Weights of a small GPT-style language model, trained from scratch on English Wikipedia.
Size: 15 layers, width 192, 3 heads of 64, MLP 768 GELU, vocabulary 512, 6.94M parameters.
Architecture: LayerNorm before each block, no biases in attention or MLP, tied embeddings.
Each number is 128 + 24 x the weight over its row's rms, rounded and kept within 0 to 255. Layers, rows and columns count from 0. Numbers have three digits each. The size before them is the row's rms in percent of the matrix's.

# down: layer 8 MLP down (transposed), 768x192, rms 0.241, rows 210-338, columns 96-143
# up: layer 8 MLP up, 768x192, rms 0.244, rows 211-338, columns 96-143
down210 100:131127152136132128137115127107106100109174166087075122094109121139100155113133099111111118132151117156105115142122075111075142172146132111175123
up211 103:137111127120109128132144113149116165143126120138155100163127149157114151119131110106146182127097155125159113108091086106137156142112163176123133
down211 105:103125129151152128122112141168131151113127121126153146115143164153135128133101118079116122126138098106109181163128119098124134116148074133137177
up212 091:107149119124125133167088178150092148123104127169146124120142101101105128151139125167159133102154169143138125194133057096153099140109133104124149
down212 088:145114118126162142127153088120138179107133148133135137133140172091122127109087167124138120083134193164097147130119153142076123109151112155060128
up213 097:168145136073134111093129150170100109151161149188128155115078120116111161147111139113165079135146109077118136133161141080152125136152155129122156
down213 102:139107122157154113151148141124136115131107150144123157151153127142144126140105163116087136109180128125110162145127121147107100120126100119098112
up214 097:134125091105115141170193183147121126118122160108084107153130119177091165130148094149133169120134177136128152138132139100172136125126103139123133
down214 098:141124136181115108114086098144145150125174131095080100125092129085094113148114112147100120094079127153104108075172111158146097160099146163090133
up215 104:152183131123082107175144148127136092100095124136165111112119141085120116182093169155139120112107163121111166132154158105128118137145092141173149
down215 102:134100148095156094137104123140152146161141150126133152174134178107159159171141128165095153126125152170133078096101117154103153122082132157132113
up216 100:099101123132092108110152121116124116103137121132143152146155147127111111143103124137106110174121145117101176113079127164113110112137105136096114
down216 105:150160114099146156085140132129109148117093136112156096146118140142125096124162097131120161147166124169120149152164103116156164136128160139131112
up217 105:144126124123117107151106134121105138125157135061160136105150128142096156082112113154126109121120124124158120110139138192111131141080114153100105
down217 096:147150144117114170108153074095087100114123195153124117131114141107138078161114129101118134106136122102129170131081160084123143130128123117134175
up218 105:123133127137110108108089116061170141166124175156102157113112131115061103177117143119156124168128073130141113108158140126141140132136106134125133
down218 105:117148111114087108144144142166093173114142127118093110116101086118136137137133153128112138126157142124129125153168116094131155140130109122135162
up219 104:097144108111076134141134093102127101120131150121183123159086113056162156126182108105108115138135124147140084101165132121142129128122113134172123
down219 109:120089097135165096133139204161093130164128131113114112106182140119152145135108160128142146155116162100120158133104116140109150104187095126148142
up220 106:116154139096117136127131146158104108102076126115142117122126141139118146125122165104142106117144181150084134157100132102110126145104140144142115
down220 112:119129147161132137096153166138166127156113146162136168071146127135098099124187108100118130096115130129110087114128148117118129167158131133131115
up221 102:121134078077148069128086100145159105135131147091119121124151131110113182127150106132103094125127141080176112119126126132138107096132169102154148
down221 098:127159178124147136138141099164155099131115120140136105100114144128133099115099132152108124085099105140106140146150095119142134116140127169117166
up222 093:148130100073165090085126137133181139134063126068083130156103168168119120119078122114104095137114124127139094147111109120122137095131130118122138
down222 098:132151139186117107175108138127105166130130095141164110138133129107096131096130157126149135126125140136123166171149147075110086109112144105150122
up223 108:146129138130134151087129151081141111083091126112135111087119168150123089137113142136107147133109146127100143141122142135155119146128125114148159
down223 105:137148158081122094115129074145197079134151097115089154132123096179122143162111125105138123189108117163113114129127123158098096159121100129094145
up224 105:120140118145070166135081149146088072168134134142141122180090134134176124099148144100128164092130114125150121181089083158120124132089171162068116
down224 113:146144165131112178119166158123133076133127095110145128133126123156087144091129128113137157146113120146111096116133184149141107112126145149147170
up225 103:113105122101156118144122136110159120126133100145142157110141118134112131106094089114129128139157107056135133102095166108110133125120172131083130
down225 109:147150136097131114140121141181105064150104140099174118086136108166122135146102068114108166168134141100102147109132148151156100160126153139098108
up226 086:091145138091216092159109128128115122159072137124093113131124133135083150096111156101106133118136123138164123097164146089148135105171170147116095
down226 075:139092121153141118089095142139123084157126129112133129123159157166157105140147154137128130128128121123109141111156053115122107136141101114159118
up227 108:098134133115124126154136146106104113127121136120196131172161104113130128081153138118093152122125108152113127086114134163171127149107122121109128
down227 105:087106134093157113102107135112124144136064126170127123085134127110075177073135118122112121143140162159124122148134183163166143119134161113112150
up228 097:091098168091146121127131147093160089118116106136116096129137147137149140121116138105181114096094102126108089113087159151130141103129166106135149
down228 096:164158115178168131138125141156101124130172122126118150123124100154109100093113128136106129160139134141141126155152107148117154134148148164103142
up229 110:059156126141138120124155146098119121146107120110102110119120172060131146097085129132148175082159089116106129144097116088137133127135154117087161
down229 111:093108144126121125123133077155071157108101085084123116145162127121161155066078142129105143148134142149140153133125181107090122117114134112093113
up230 099:115105150149149151111128095135117145144103127152124117143148140118132129093115157141080124086150084165143128091123114132131099119161109096132134
down230 097:133135090134148120083169120108162113096136162123141130116114126158131130156137170149120067076133106135123158131113091139087126139108089102112114
up231 103:109150149163122150136071149093143145120149146137123153130127159125153125108178157167140141120158136144125130134122123143113113163109140117136099
down231 107:131135159085136162143171117167155127124121167174120143132170140130158107155094156077153069090126089126121110150163130117105156100148127111093144
up232 106:143140126092091147100125140104157126127161112088128159135090129094141142163140113137158081142132121132100161148128113087099113148102174100154135
down232 092:104160117119130125123123158120117112136142111097117069163155095144126102129125122148125133117114157133141115105127142184147121137138150176162149
up233 096:109128121147137098181096147123108117122118165099100106065120103109107116131089159140124114104126110114154124111130158141119144121147117117113098
down233 098:099098131079107132132131131112094103167153155151094103139119134140074177111152146158165108090143138138145141147108137122126079127142142139113062
up234 096:140148128102111096121146090109116109118079175127117111112174119124105113161089089104119110113141116129101133127100151144110096148108173135123155
down234 086:159135102100158131095112190136120117077132100139089113132156115159127137114143166120142125150155134119114150146147123125108088106146111147166138
up235 097:138135133101116162129097140128070053105130090147142141129119143154130117158110147099151090089090175129103176147169124153134149143099138124108118
down235 090:108135113140156100157142104173162142150117131137100125144126153105082100155150076153107129158145160122150161154130132145143128114111148127147118
up236 096:121147134161113119121131133087146120115105120095160106129144128124126110142123086061142119168107132127141169090121126094085141090136125115124122
down236 090:145096095095142128120082123130121096135197138125147146085131135127142086136139119130099120046119151080135064094111106130178142152113101166102077
up237 108:163123079162063128160121091074119165128127123161133126135147125121104120132136104111114112118143154130100159133131106129170109129134137159142134
down237 112:139096130103164136148117190118153113190134159139143133126111130131150133136110164134118118136132117132106121140112140131094087132120095125133140
up238 099:085173102119136117123151128158153092080137138141095129109102118138115131146142106130114151093137119144086106131164133115126102130138097140109141
down238 104:131090124130116148120114133139111111181146163111154116138168131128165195121103129143137126166109149128108130088071183138142120141094084113092110
up239 105:096114195109153133093154135099135137159134167146154157142146099170114171157105107111122140135165123097119157137150144123093160157118125114108109
down239 108:165131145100142118094143093166138146101135130117156168175150179102146099109163139137114131127177096174122138133136108102123150087119132127149122
up240 104:163119079126109155117086146158170094102121113130162157155126120111133142115087092146117157109166150119139117139115145127140131117120125117090154
down240 112:074120112115160162141148135091103123128093113112121099113106108143115104071117159112151099078120169111125109162102131171126144171105117087132099
up241 097:109165118130142128105124126098109148108165153126111106107126123146095158096105137162111179131081127103123088115134166125183157122118132131069118
down241 096:156103124122079108167151113168130061107114149160144119099165126129152098129149112112156130138166136160135132144119127131130116153130168149126156
up242 108:145114130127166110145155126100120158120108097111105099100187166140162186126114112111053129142132172142098159145114127171089106101143148138131071
down242 096:119087109122151155152151151160117154167148121135134100086143110114098150163105125154137162141116100144164100128162151082141179109150125141169139
up243 095:159142133143138158140151128139117124161117137137142106121102181114117114175144098136131103108119096128150106113123156149129135126133155124089157
down243 101:084105152146092107126156146140122116144113136121182092102154151144124157076125121097129154156157128134126118119112127094200119102100124126096168
up244 093:131163169171126073123097134146074092143099131150123116137125097141106166114122161104124074112111148131149146105111149122150177125120130108093125
down244 085:138095107100144181120128092104132129124116123137077110129144143091146086144076164145123131150154150126132117162139116085105103132161098144130133
up245 104:129131139112132139106146158111153105093134162123178093138118123120068173162089105129134121153092124125102146156125098143133159159115124086085070
down245 111:139117129158119172184118126129109106183145135126110135122123115129172135152154140134137133122131144157141130132136164105100099100092131170136153
up246 086:153138103151140110124095136111137138148120105092101109143146126123123150121087117111115087128112149112139117135127148142131101119114166112112137
down246 080:167094138100114126115163147160119130127090149068166157134154095125125135127143163127131108131153108121096136152149080128146096075178081142121129
up247 101:112126055103102127148142075147164152090116165150099129119076116097154128168141076128136102135154171124125148161131155107134117159143126107114136
down247 105:132160164138158149110131120142100130073140119112127131118165145096129131128088158152127138163144121086190171149138124156100147159121165149137112
up248 098:150114182135137130149123119203138131120133169129115121142150106131128157070133123136116138181167118075131131117146120155137077116123127110155106
down248 097:099120142125150132092102139122148140102169130145133118123109136080131123122143111146151123124084123146163142133115143128115140134126150182143157
up249 090:134109143148122091124115108111153150178140127156132117151144127090102137143158099102118110202111150148119167126139110115165110162177083141117130
down249 094:141139124110108138151121195125098155096121140149142120139146125108136108096150149118139135152132151110119125132131122113130131131148135113167128
up250 103:100149096149144113151130114155171130187131086149144119136095159143090104132130124082144142152112098117089119153145132106063148079154133111126103
down250 106:158114116120175176080157148125111164134082127123141092127141153102113150098133121150127140156125135107136165160138186139172099131139144150124113
up251 092:107150135145123094156136146087104182144134144128111124142082114148145149158115132107129101155129111099141135140131132120122149113119091097106132
down251 092:098135133140159139127166098136149136114137158107135128118113097145149054124135120170125089056139131131090153137113121119110113102135155122096170
up252 106:158130092138155092130134164130139146156123134160150107124095120099101118156152120076138093130107125145120081137179089115156092153126078116127126
down252 118:160128209142107094110118068129128145138146138098077165143151122121117130145110126122118143146116102140113118106085146134166118102143112121114166
up253 109:105088108140103109106128116137122150128132124120111117116169157173122136086133167140107107135141146133169136101116093142162162129056108116135127
down253 109:115117113130123134162121125114133086150186105129160105127158114130144111140119146138149109088116118118111112133101111148112129096097091104154107
up254 089:117107133126140126124155116127122158111149118094171170113134097153095151175141165117084115097158112127105173149110125118177106103102166154141139
down254 092:108102095114156124137131153160101090149167111158082083123106142106174109132123107099146156119120151167135130141136089153152106135111130129122101
up255 089:109142081159107093164109143144163169078130139094110131174098133156143053132107068133129137124069108129123134137144146152159091133129163139128125
down255 090:199098124088150104159133146126128130156136123106147161123172161091135159123132116133102112126119152120136107102145094143075161127149119131176111
up256 102:122145103138134118046110139115105098116121095108118141113125151169150140163189138121120105137150164110149162110151127102074119110140105132127136
down256 111:119148145126111124156125135111139135137093100109138150098119094114162106168113105147121164143118157175156100192109144141155113131108125074156151
up257 102:067149155118172135110147162122135103109107115113103119134144120110137130078134103115079158203170108139112161137129108129100151123110102133162106
down257 093:182169164130143134137158073165151138080151135101111138162132096125110114094101112132150099196135101132114108101116137125161139117093143179126145
up258 099:113093134160147116091098150127140140114118148091132122101133158133109158188128142105153157140155114121144093117136127142143113098088144171123078
down258 095:139138139109130144164121090131093166079097142112133105137102133126141139085126078117119145117129099139135155126092171126175128115166138145161102
up259 100:147138121149157190127168167169159156101126112127110118129084132121109111130108115115115171144087156159142133130136133126164116095082147122139129
down259 097:126122153154155117142119072139113169129174134098139126118141066154091132145188123088155150105115108101141116145136140120115121177129146130108163
up260 099:135110120074141136138110115121085106133111170191125134114150130080137137166186123093116109139145118097119149166087117090143097119141123126136121
down260 095:129112188126112100119179137147183123125129155116115128177127120138134153120171164140112125086122151169088125099114137106138165123119127159133145
up261 099:138086124133149100162099165127144111166166104135124135082112113131106184144125168136118102081137069146161133129116113141138126131147116081140121
down261 109:165166135127150148146139071120152125103118117086105146117144121159116090135094141124155125108100146110095125141098094119152111138087115166162119
up262 099:141165137143117104099137105116105130104157089117138151124128112154140158173132134140149147145125108109145122159089097115087145111132166125167138
down262 102:134129114136139144096133084143110107139165136108146125148102150099123176150179153132102153153137101128140148095101101120136152118098156142092133
up263 100:123083122154119109112117148099121111139104123098153111146145154093175117141117126130149128135098094134153137091134122109119128128141127113135105
down263 104:138119133106137162136138125113185120140142134132116135147153059131067091122157127119127119095105110123115126106137125108101131182158096101133135
up264 103:120130142114109121143125140116134111153119125144167118163130147120129127109126146115148102142090150148129148149132146167107183144119080107117139
down264 096:137094125140162143152112133146117142134140129089109115115159125131114133094084126116134144137158141155138136110138087117121136111152141163140132
up265 099:147127088140150138105144120124134106160130119133064126106159159129150105176115118093124125122119169115119133155167124151106157155108105134135115
down265 099:121115151106152155135087103125126088130113098102187143147153115143140112091127111092132130148100139140122120134099104156091143114150145107139122
up266 101:148135128127167114157124140125134092149125129113089155170131087167141126110150146114126160118150093150144096123144128140152135116115094090162123
down266 096:126134139127099117094125144094139121059103137121145105126107137091139105128160133137124133148160144165090119119148103143118125133141148161163146
up267 099:098125094121121125163129133127136092130158166137125110094099139192132154121094135124131120124138130134136147120100159109133080151122142139135132
down267 104:157135157117141131121111166107097134114147125124119115153100122121159127093132129121125120183150163157129176128146106150124133138138096117144103
up268 096:138148139121132108092122145152156114137166109104152132122136127170153161148085147144149112146131144099112113131117177116100131182166138135133123
down268 097:093094141107102095125139109119168099152132113121094118126117071128119118134137120149115148115110134119147129160168135092107159140103146132136168
up269 107:133137133147126141140115136101128171150132117139130123154118111135085124141133135148093110122100047144090131134091145108159185124135112127087091
down269 120:139100124146108096122164128109146153132128120175116138165103086106106135110128132129125167105105133177101107127100136123119163109146090143145127
up270 111:139106121131106130085193171128108096137104123097121156115101132153117092123181165121124112127124103142150089118118141139112139136124118097083109
down270 110:130065158133173152158139177135118081137123132125108145102116151130157134150105151102114115141107153138112112156139167134121134096126141158134117
up271 102:153109117136127087129113160142125104129111129099158136126119143108135121124135105090122124100088125148082152072120152102191100139139112130115134
down271 087:133122205156136157131168105131122134158139125120120073128143140140125129097137127186106119131149050142147121138145141124083123144112127164128085
up272 102:137131083120119149138108102145125131149131127153170135129120112133146172099126142113154120145131125104128152095167115103143099130138174081118160
down272 109:142136136116156158109158116165132153157131101124101120060178120143147126116171116133107112167127136163110084123131123129166099133134100139164105
up273 103:108145167086139133149140097129160133085097116132104106145161130135172119109143139094114129150108156112113133145132151119150133131122163138153088
down273 107:122151129116110132169107128099113112155156133148176154141161130103127089139130127155114113129126114137111124086157134153080153131147134117148144
up274 092:125149117106140131105144154125116133150144117134116133140126116133148073166138115105167112090105144132152165169137131125138136117169155159122130
down274 094:169132129108155129132140109104111141121158111106093099108136124121136135059143145137098122110149156151117099135122132123081089142081107134140128
up275 101:101121113092148143104130138171086078133108137110119130141161153119145155104140120108128128140147131123102161157160133097125122126120104168157179
down275 100:182151148167112152147116122131130161107144177114173126122102132155115116143131148119114111099128124091096121086161127099125120152142128130057113
up276 104:154112146115132118131150081130125119115104111164103125148144112194115114154118111152098139062141158140115134118125165127118123155103132139123147
down276 095:136179119120139153127106108163107129124115126130120114121124096114104118116162116095162164103135110120128124157128141067136139123160153113132127
up277 106:111095086146115132158141125122133152144155138138103130084108146111168097147157111097129149122126103153126115121131101128145097144159138076137117
down277 103:138171141149129111136157162162095096134116108140109156148159149120119133121110135101102131128142111150082154116140168193127145159135136097130125
up278 095:104146090137201142117127127126077125104108125131156137125147099149131154118129084136068146099094166130158107165158131084165136189129108153162110
down278 102:151135088128124118111142107148131120127144096129174134153109136144129112090111101138138154150156139165140155157103131108114099119131124114178129
up279 094:131131120105124078135167097134114104149144102075101135101098152133106131066125112158127109107143139106154171097084091123119104095151129133140127
down279 093:141137174154144120151092160164167157137098129147117121143164142103149104096124120136084156130115128113116112172174141122131129131135160088110108
up280 097:127157138126103177154169117085109125138143135136077171140096154142128134149135098129122145108109144113094120106138125086180148112111170099111093
down280 094:139140151061120099132136107101121067150145113116109134129131202110093119113138114117119174154156092132114141140122113133138132162128144162123129
up281 093:092134119146154171112130168116122139131147139102126092154088125157166121157113114142151146138152139098117138165093125110114145147105139120143096
down281 100:148130110172052112125099081132129087124110096125087132124126123101089131127159105151123130125111133172144113117139121132151120145127157161127127
up282 095:113133126099138136100123131139130098155120141140092131126089121099146116076125111120132135108146112145090121121120149103114159161129146144132126
down282 104:124154126124100111132105100103135126122126127143141118116139123165125136131117142124092131145152097119119152072120088152116154109196119122115134
up283 101:114134057132128115129176124125082150145139181097099132088153152174090157147118145095127102151149162108116118100127100112149142120139107145130181
down283 109:065146133143116142146108167130118122078091113159121115126107070144154074080129135151186142133131093118102132116132133110097112114164109138169132
up284 104:154120113089123137118147161182127132126120135084137113182129130133136135104101122136119133110173106090136162165145155128138069150153118159113174
down284 101:133123139138142131124159162131142132125071151123094107081124114112130119147120120111150116152111171104095126178150117094077124118146098085154149
up285 097:078131142134080136145135115132125135147163119082092102139108094149086130136134139127162102109080140118140138125129132130138126151157153142082126
down285 102:145122098113114135131139136119127107110112097162103119137145177102085125095152158126159134113099104137173101134093147151122118127124143117144086
up286 096:124128076156143100139095137151140168120103115165154137124107121110125136140143158153124123145113095103139118119141142176145146097117152122144162
down286 107:139145120153133131148186105125155130151185161119125092123107130107103140116151126131127123139109124190133123125128103142122133130097092112116166
up287 105:120109158166125107099107101124130140136145143157108090054127147161101094150110165150109130113134150106093100116137152111168138126164134138153115
down287 107:148105146121100177130136163158141073104151142123120172150144101125125150100118133113079123142101135132148125101089108167144125146121115124093136
up288 090:142102131136126106128138133144108119144101121147166169136122143186130132109142155136164069173135116131142105150161132143150111129134087111111153
down288 090:124159134121104112126128156136128102121173157135157130110144098106120141105138157167106123133109146176137092108099176131092101166126142115137100
up289 094:125129111151104137129097134131122135191109133083131122127150154108121114125086105087163127123159131152099129140076080119147093163112119170168116
down289 097:161073141142142186117150116129108162088157112151117088162123122159120130126114133135139095125134131132133124108138143147131154124119112090094122
up290 114:150127136089059166121118104101129079130136115108126128154109132111146118105146146128127070130157092165163138155135130156117119120124123162117120
down290 113:059096122119153183091156144108102119154162128101161144146122098122106177102104120109119164151115143152117137122116169142130118152164101075147128
up291 106:138121181135140161148154182148089123151100098128118104092154140145089117126088135080118140154137162147129122131126149115117111124080095121094104
down291 099:102099085120159107152141095117115136118138172111117095119098138118128085129164124145136150116107155117080136149129130136123137122114124149133139
up292 090:087169079107147127121143150114104141167132121121118134114116149188143144121138141100133122124119105098144084144128120103127142131162153144151179
down292 080:157161163162129120132125133129110141129139079134139149154148128122109139136133126138105143088119111140117106120142138103121117152118110163123115
up293 098:108142157094110125106128153113156115164095143091129105143140166118077130142109162141167134086134160136110171172121114178156146148111108153099145
down293 108:080095131131097104080094129140147145135142122174155143101089166119141114116137102100138122148138131153156145125117131110120150139139126142121126
up294 101:109129138157101146116119157072096100133112143103151112129137113109096117132119142145173143132108133123057098109159119175137147100164117148136131
down294 101:100144155150103128130114146112147150074148117152117137123115120105160073107140131104126072142143120141144108125180080131174068124100139160155141
up295 102:125090147156151101119130169139119120121118137149109148184142131119123094161114095129127140155127132116108149123170117155109109146088108120146126
down295 104:159159140113125151133117093156124108123123137143149146136126135127094166120116121184138136123160123104147079115122135168145096126126151137080126
up296 099:137140111113102148123168118136129129153136111132077123135153161170121156122130130106118152138151135104049121151137116129151137108109113116150101
down296 095:123146146137101120119134185112160115132097161146147158113069149129146133142158135114132133088136123174153149166117149139120112139126130137135190
up297 096:147142118150177102121137136121134107128097144113127121113138157124112084126158140118115103130082192135106101121128132136152126139171093147153151
down297 096:091121159131100089164147164087151124120109119127127168131167109084134131137106131125117081152118114132094142118136113159120143113143103096150136
up298 095:104177167107106138066146134080116121143162147096122138193141138136113148160129099121109142114094119137092139073115156102106117103128123129154103
down298 099:148123133147125105113130118120169196097088112146147107075134157188153101075114124136153151091173160112148144152092164118125145135134113138128141
up299 098:153127115126088140165115161127112163095117137133160120111120151072097127135135095113166110126099086146172136130145119107137103086061115134141165
down299 086:111119150161161119084125120133113100138159181142087124158134139167117121114138150158141104103145155110092131120093097149139148135152143116112108
up300 107:129092103108162149071084116132120100127151156132103138137132131135113111140098125114145118138157093140112134115133097157130121120156136118113110
down300 110:113125172158114131143118065080113119138124089090116088123162135128156112118105146173146101148128103139097073096155140136091104101132131123127117
up301 089:152133144149122135154123125119141121107123102119145115165172092140098160146135123108154161123131103119137137149080142130143111128119139093112164
down301 086:132105113108133122118139101113105148108111123136172085101123116159157090137166125103150085129113089116095127099155145114131102128116129102114125
up302 103:150116154156122148106102157126166116125121128118115122119121150130129091142124135110158149149134082131159134105120110148170194072154172146110107
down302 115:134110122097110134096149113116109131141149154168165133139120144081137109106150111108106098111143114092070166139127124148128121153157126133108139
up303 096:117135106118143141128142145143169128114116089170116127121161131149121156123100131158136136106156152115138087131162128101132113143103136160140131
down303 096:158146129156133133119141104160114154145199132141109090115154138107133137108152127176085126134178159110134181141164139121147128129143125100120131
up304 083:098125101165131119154118155142166104122130112094158121119092177119103116175154084153164134129137141120116138117158127132138121159103150142127126
down304 084:182100133111135114108178081142091086140144137126118135104158084115151093127183138146096142130144126103107118160170128074125140165136111098140113
up305 097:096133111100131114106133131112166118142140136120078180123083105117118125163140159164120111100114175121165135105121159100131146100128087110141130
down305 102:181127133148157134082137134085176125161117128140127118139113158152138116147120096169096181160117122136134132106142130163139148138149137123103138
up306 105:161145080091142137125109172121154138138107135177089135141141105160146132152144161136105122163125073115154103132085105126127161115120081078101128
down306 099:129102129115088125133126118100143162169149135092139147122150118140130106124108080084115085158130104119142198142118139110128138154144118099098100
up307 095:132174081140116113129159112127128137138145164143120125109120108151118152135151115130125153117110067105143120141148114177104141150127149133073127
down307 087:107110124142146141158118110167118148123090120118138133075126160182110103126163121092117133110141117161127142151171114087166111112136158096080135
up308 095:147161145145153150115143168138111108126150165116114170097084128125144125159096116115105093133081127172139086147101128133165123097110149154097132
down308 102:121088116071152099097131085119118112111143132152165109172152145137081133157129121116124124107169111122140145104122135145107127132127096116151101
up309 105:102109107120134136066137116117142135123149150163131117151126143106148111105103130118113135118121096129161151134105113117132130133142130122130146
down309 110:179118128136097125136106154120141135111130181115124141130140147123092141138105123204088154119099136099111119161095174173153159128143131123110152
up310 095:167125140154118103126105101154163124144136094112151139117119163127126097145093116128124117147088141140125130147170129094113162097129142142054090
down310 100:106091116121169111100148129106136179129106110162123057162088119111120120138123136131154140129158116105147115126145121125110163127140141142185122
up311 092:108096110161132092171127155102117182117103130131061134178123116094138113108136112150107141144141129136122184101125137145140149113103131128105117
down311 091:179133174130100157128142099092157085150161124087139118158141127118148123148120118106158113111084150143157127116135103112108109120133152152140134
up312 100:124088140150155110162082136135166105141117161154101101146113141134097131075110120131132179103088168159071150150150120120127139141145120130157165
down312 093:096152169101152111131136087096122121136145085133138080110125149120143152120118102124107136103129150097133133122126129113110127115092147149165106
up313 093:150129120140128082112147142089098116123129156123167121143130111122091115093142121129129137129105117104122133145166148123107125192099119133147085
down313 096:137172150122132132151122099122149111120129128154148094098157100134138143145099118148126107109101168114122126122169152132112090072111122097138139
up314 096:130095129114145107132165131127082153112155103141107131118097135124124134131172106115148124110131157100123143067096069156129136109154119137106180
down314 096:112186139127153114111137106140169102132109139113119169104153120148149110126161136142108160117105085160098152120128122115111113163101117163116119
up315 105:115135126110172143174143158145161126174134142135087105119152099095159122170096111186118120095127131094114143158129122141091128099173127084153120
down315 100:106131169171136118113120133116151135138142134128100140135166133136148101138162104136135132120108109183152120087146145101120088129139154084143086
up316 108:069129080172087154175113131134121156128117128135128110168136160125123084113106148160155201108148128104116141091086041143156116154145091117126144
down316 101:089139138132111079098135117138071153122133120133152119120110108144153162151135140108140105112105145127096161137148121141134112112122150154096151
up317 097:173115111119148159171111132147136125125125150145077123110150079106098158121130109136176126147121130150145109149141096138132081140109120159169148
down317 094:091118146122096149092147098093093125095131121100132174133146108134139121136088097126126112092098143137126171105125149116150146088070127162116166
up318 093:111141071104081097140156154135104114126146127113174126148103112114148103105104117099138130129185110154131132124107143115127137097139110147136100
down318 096:134151136149085131126096133155123147146102104105137107106133149160087073135080152110107128141146110135140138097109110112090161125130142132163106
up319 099:152140110111146127127169159085113131122112137121171096138103131145155122143152127109156133122133110130117103106134164158087126119114166146086101
down319 094:095119112107106150160126082164144153084145122143153115113160117158165100153111178124139184169141109117144152149121102114160162116169109114133113
up320 092:097133123106119098112132117121141110101140119131168137107146129132097085146120136137147121143137069123099136124104118181152126140143099123115099
down320 094:090141152137178125137139144139084147148144107116125098128146136112129107142162150128074130115139163134158152145133092164080161142115133125147116
up321 102:134127120100094125158078128151142128129176134148133148086135109131135138151111105123139138114127093162129121125129094140140117124140134098122138
down321 102:107124131116110140116135165121148133115165124125126143107120119156161108121093127090143103166134109120121142166138141138149138088146132160123141
up322 103:164064150107142120157136162127106139136130132165140129097059143096134138192116151129122149149111154122156120130125148141121141119130133157101124
down322 110:133099106143100115139134164151124080103130146152129092119119132143114129090152132151126114147144147089152135092099128108080126166113139120153108
up323 097:129120110172103095132100088099109090119179117118156110169150165134124106128137152164130097089110157120081124108107089117097123132126167103116135
down323 103:184100094163103107113110117088101120130141159140097130088148108103164102130128101091147149109146152145158169162125118101071150137134104154126082
up324 104:073124105130084132149143162080099107094133137123082104140121145083167166139170172123119097155156102114157138121148176138138167082143103139150148
down324 095:198158156104149142159128136096122115100142103097193102110146146108153103125095092142149134135128150131113126143127052131137082134116172134157120
up325 104:095137147158123135123113092117154115142075169166098105160113166132139115125102107086158112130160092124106155134163142097102145164115151139108140
down325 119:166114121131148166147157084098118129124142064133120111161115176118163123133079161175133145127125099118171154154126144111103074121088130142147077
up326 093:119150076091100163156140178121150112128153117161157105170103136090145100110110110144133074133134103125135131126133151116138109146067153099130113
down326 103:107089122151099138146084087099087140125131147134139130109156156097126156127147135165131139154109129113132164127146077154124130134134126097147111
up327 099:153134139120127130144131120098127102126090137098105134116161166107150118149104160140134117154158122121139211142111132096114128128131107141117128
down327 109:157111113110132113120148104166112144112138127151091178175073078139106169104090147105153132142122127135119140133143121150102158098104110139133123
up328 108:094174113131120157125153132170107120088110163108145141119150135147107139108113102152097135169173128121102113095145090131134084117127056181105125
down328 104:121157122122151110097117096112091113139094146100133122108083115141169101136078140116131120130172085080127142112147146128135119106141086150125121
up329 099:088138116138113161126109125111139099103117120134123126099124151095137134132086079108140111109115158111152138115134111066149149175153123132090161
down329 090:166110177164116101079156115134112140154155099108206125110160139122116121165138156137162141141149091104127169094137158120111136119102116134143135
up330 114:126095144135135154103145128151087093120132119128138173152094143126104116144127105123151140080161123150172121087147121139115129111105132156162105
down330 111:102143104130137096177121131110091102114163123106157147137122125123138127159105102153137106143124127120154129137085170107108118111127099106148125
up331 111:122105129108135175135141115156117136091092150135121139126136126128134117110107117150097171106165110185144109113112084093115107130106091080146121
down331 103:127137096131116152192127139133118111132118117153096112051171095146154111176157102078135123160122126112157132153116107150125166130146148147171115
up332 100:140119140061130133086102151114133142104185129116122133087096130126155109171116131115144111100148124105083112134106073101115117106139137160107108
down332 098:109098136161163130087119061180141136113169121125125093132153111160106129091132101139134106161161117106084135130109122137156136119103127144140114
up333 100:150143160136126111120151145148128120114129110159171113096095147138131139144111159137109099120120099120103172128116132138132124132095129102132138
down333 096:123139127128103148102125142158089126125128150125136129151171124132129120134117123127151162102158124149160113093106172140158137136092120148124182
up334 116:093120161101160157121134125115155158143124116135155175069103171106132089127174097113129165145094111106122080151165144087114077185109127090116175
down334 104:131165171181093123173138101132129125165076091131169121096110094108123105098125121123126123127151174179115149123136133110101097142140162095111153
up335 117:147145124143101147157148117083142143110162103125131144081118156149133135126114148078124114104126120122111076090093144146059130124147119137104108
down335 116:123172180129127127139121124111149154110100126100157182100105149100105146136173141123137102116095082120134101118095128121149133102121150163157128
up336 108:092137122159147138092160125118060113146143128130154122188149144144116147155105117138133121136186124112112117154110147125128140139100134154141118
down336 100:139116115150097143120146109141140108147100116138064137104126108130139140148111103099179156150115102113116119142153181147121135101109158148177144
up337 097:119115146136104135166100151126114110100157083158132116143130137116096115110132088111147057150110101085143104114149113096108149145094132117116104
down337 101:114088106138128153140121131131092132154120176081129114095132087145086105120090138164148145115109104145122135097110122121088125115131118125129133
up338 086:123122111147091095165173133156105141120170131133099127105115104125141147124113092101143148162143109110117138153066105130086134147150127127121118
down338 078:140080117126125118152157123155147140112128104191085140154102106157102118103121147106128131100174142142132145169110084144144137149131110154069155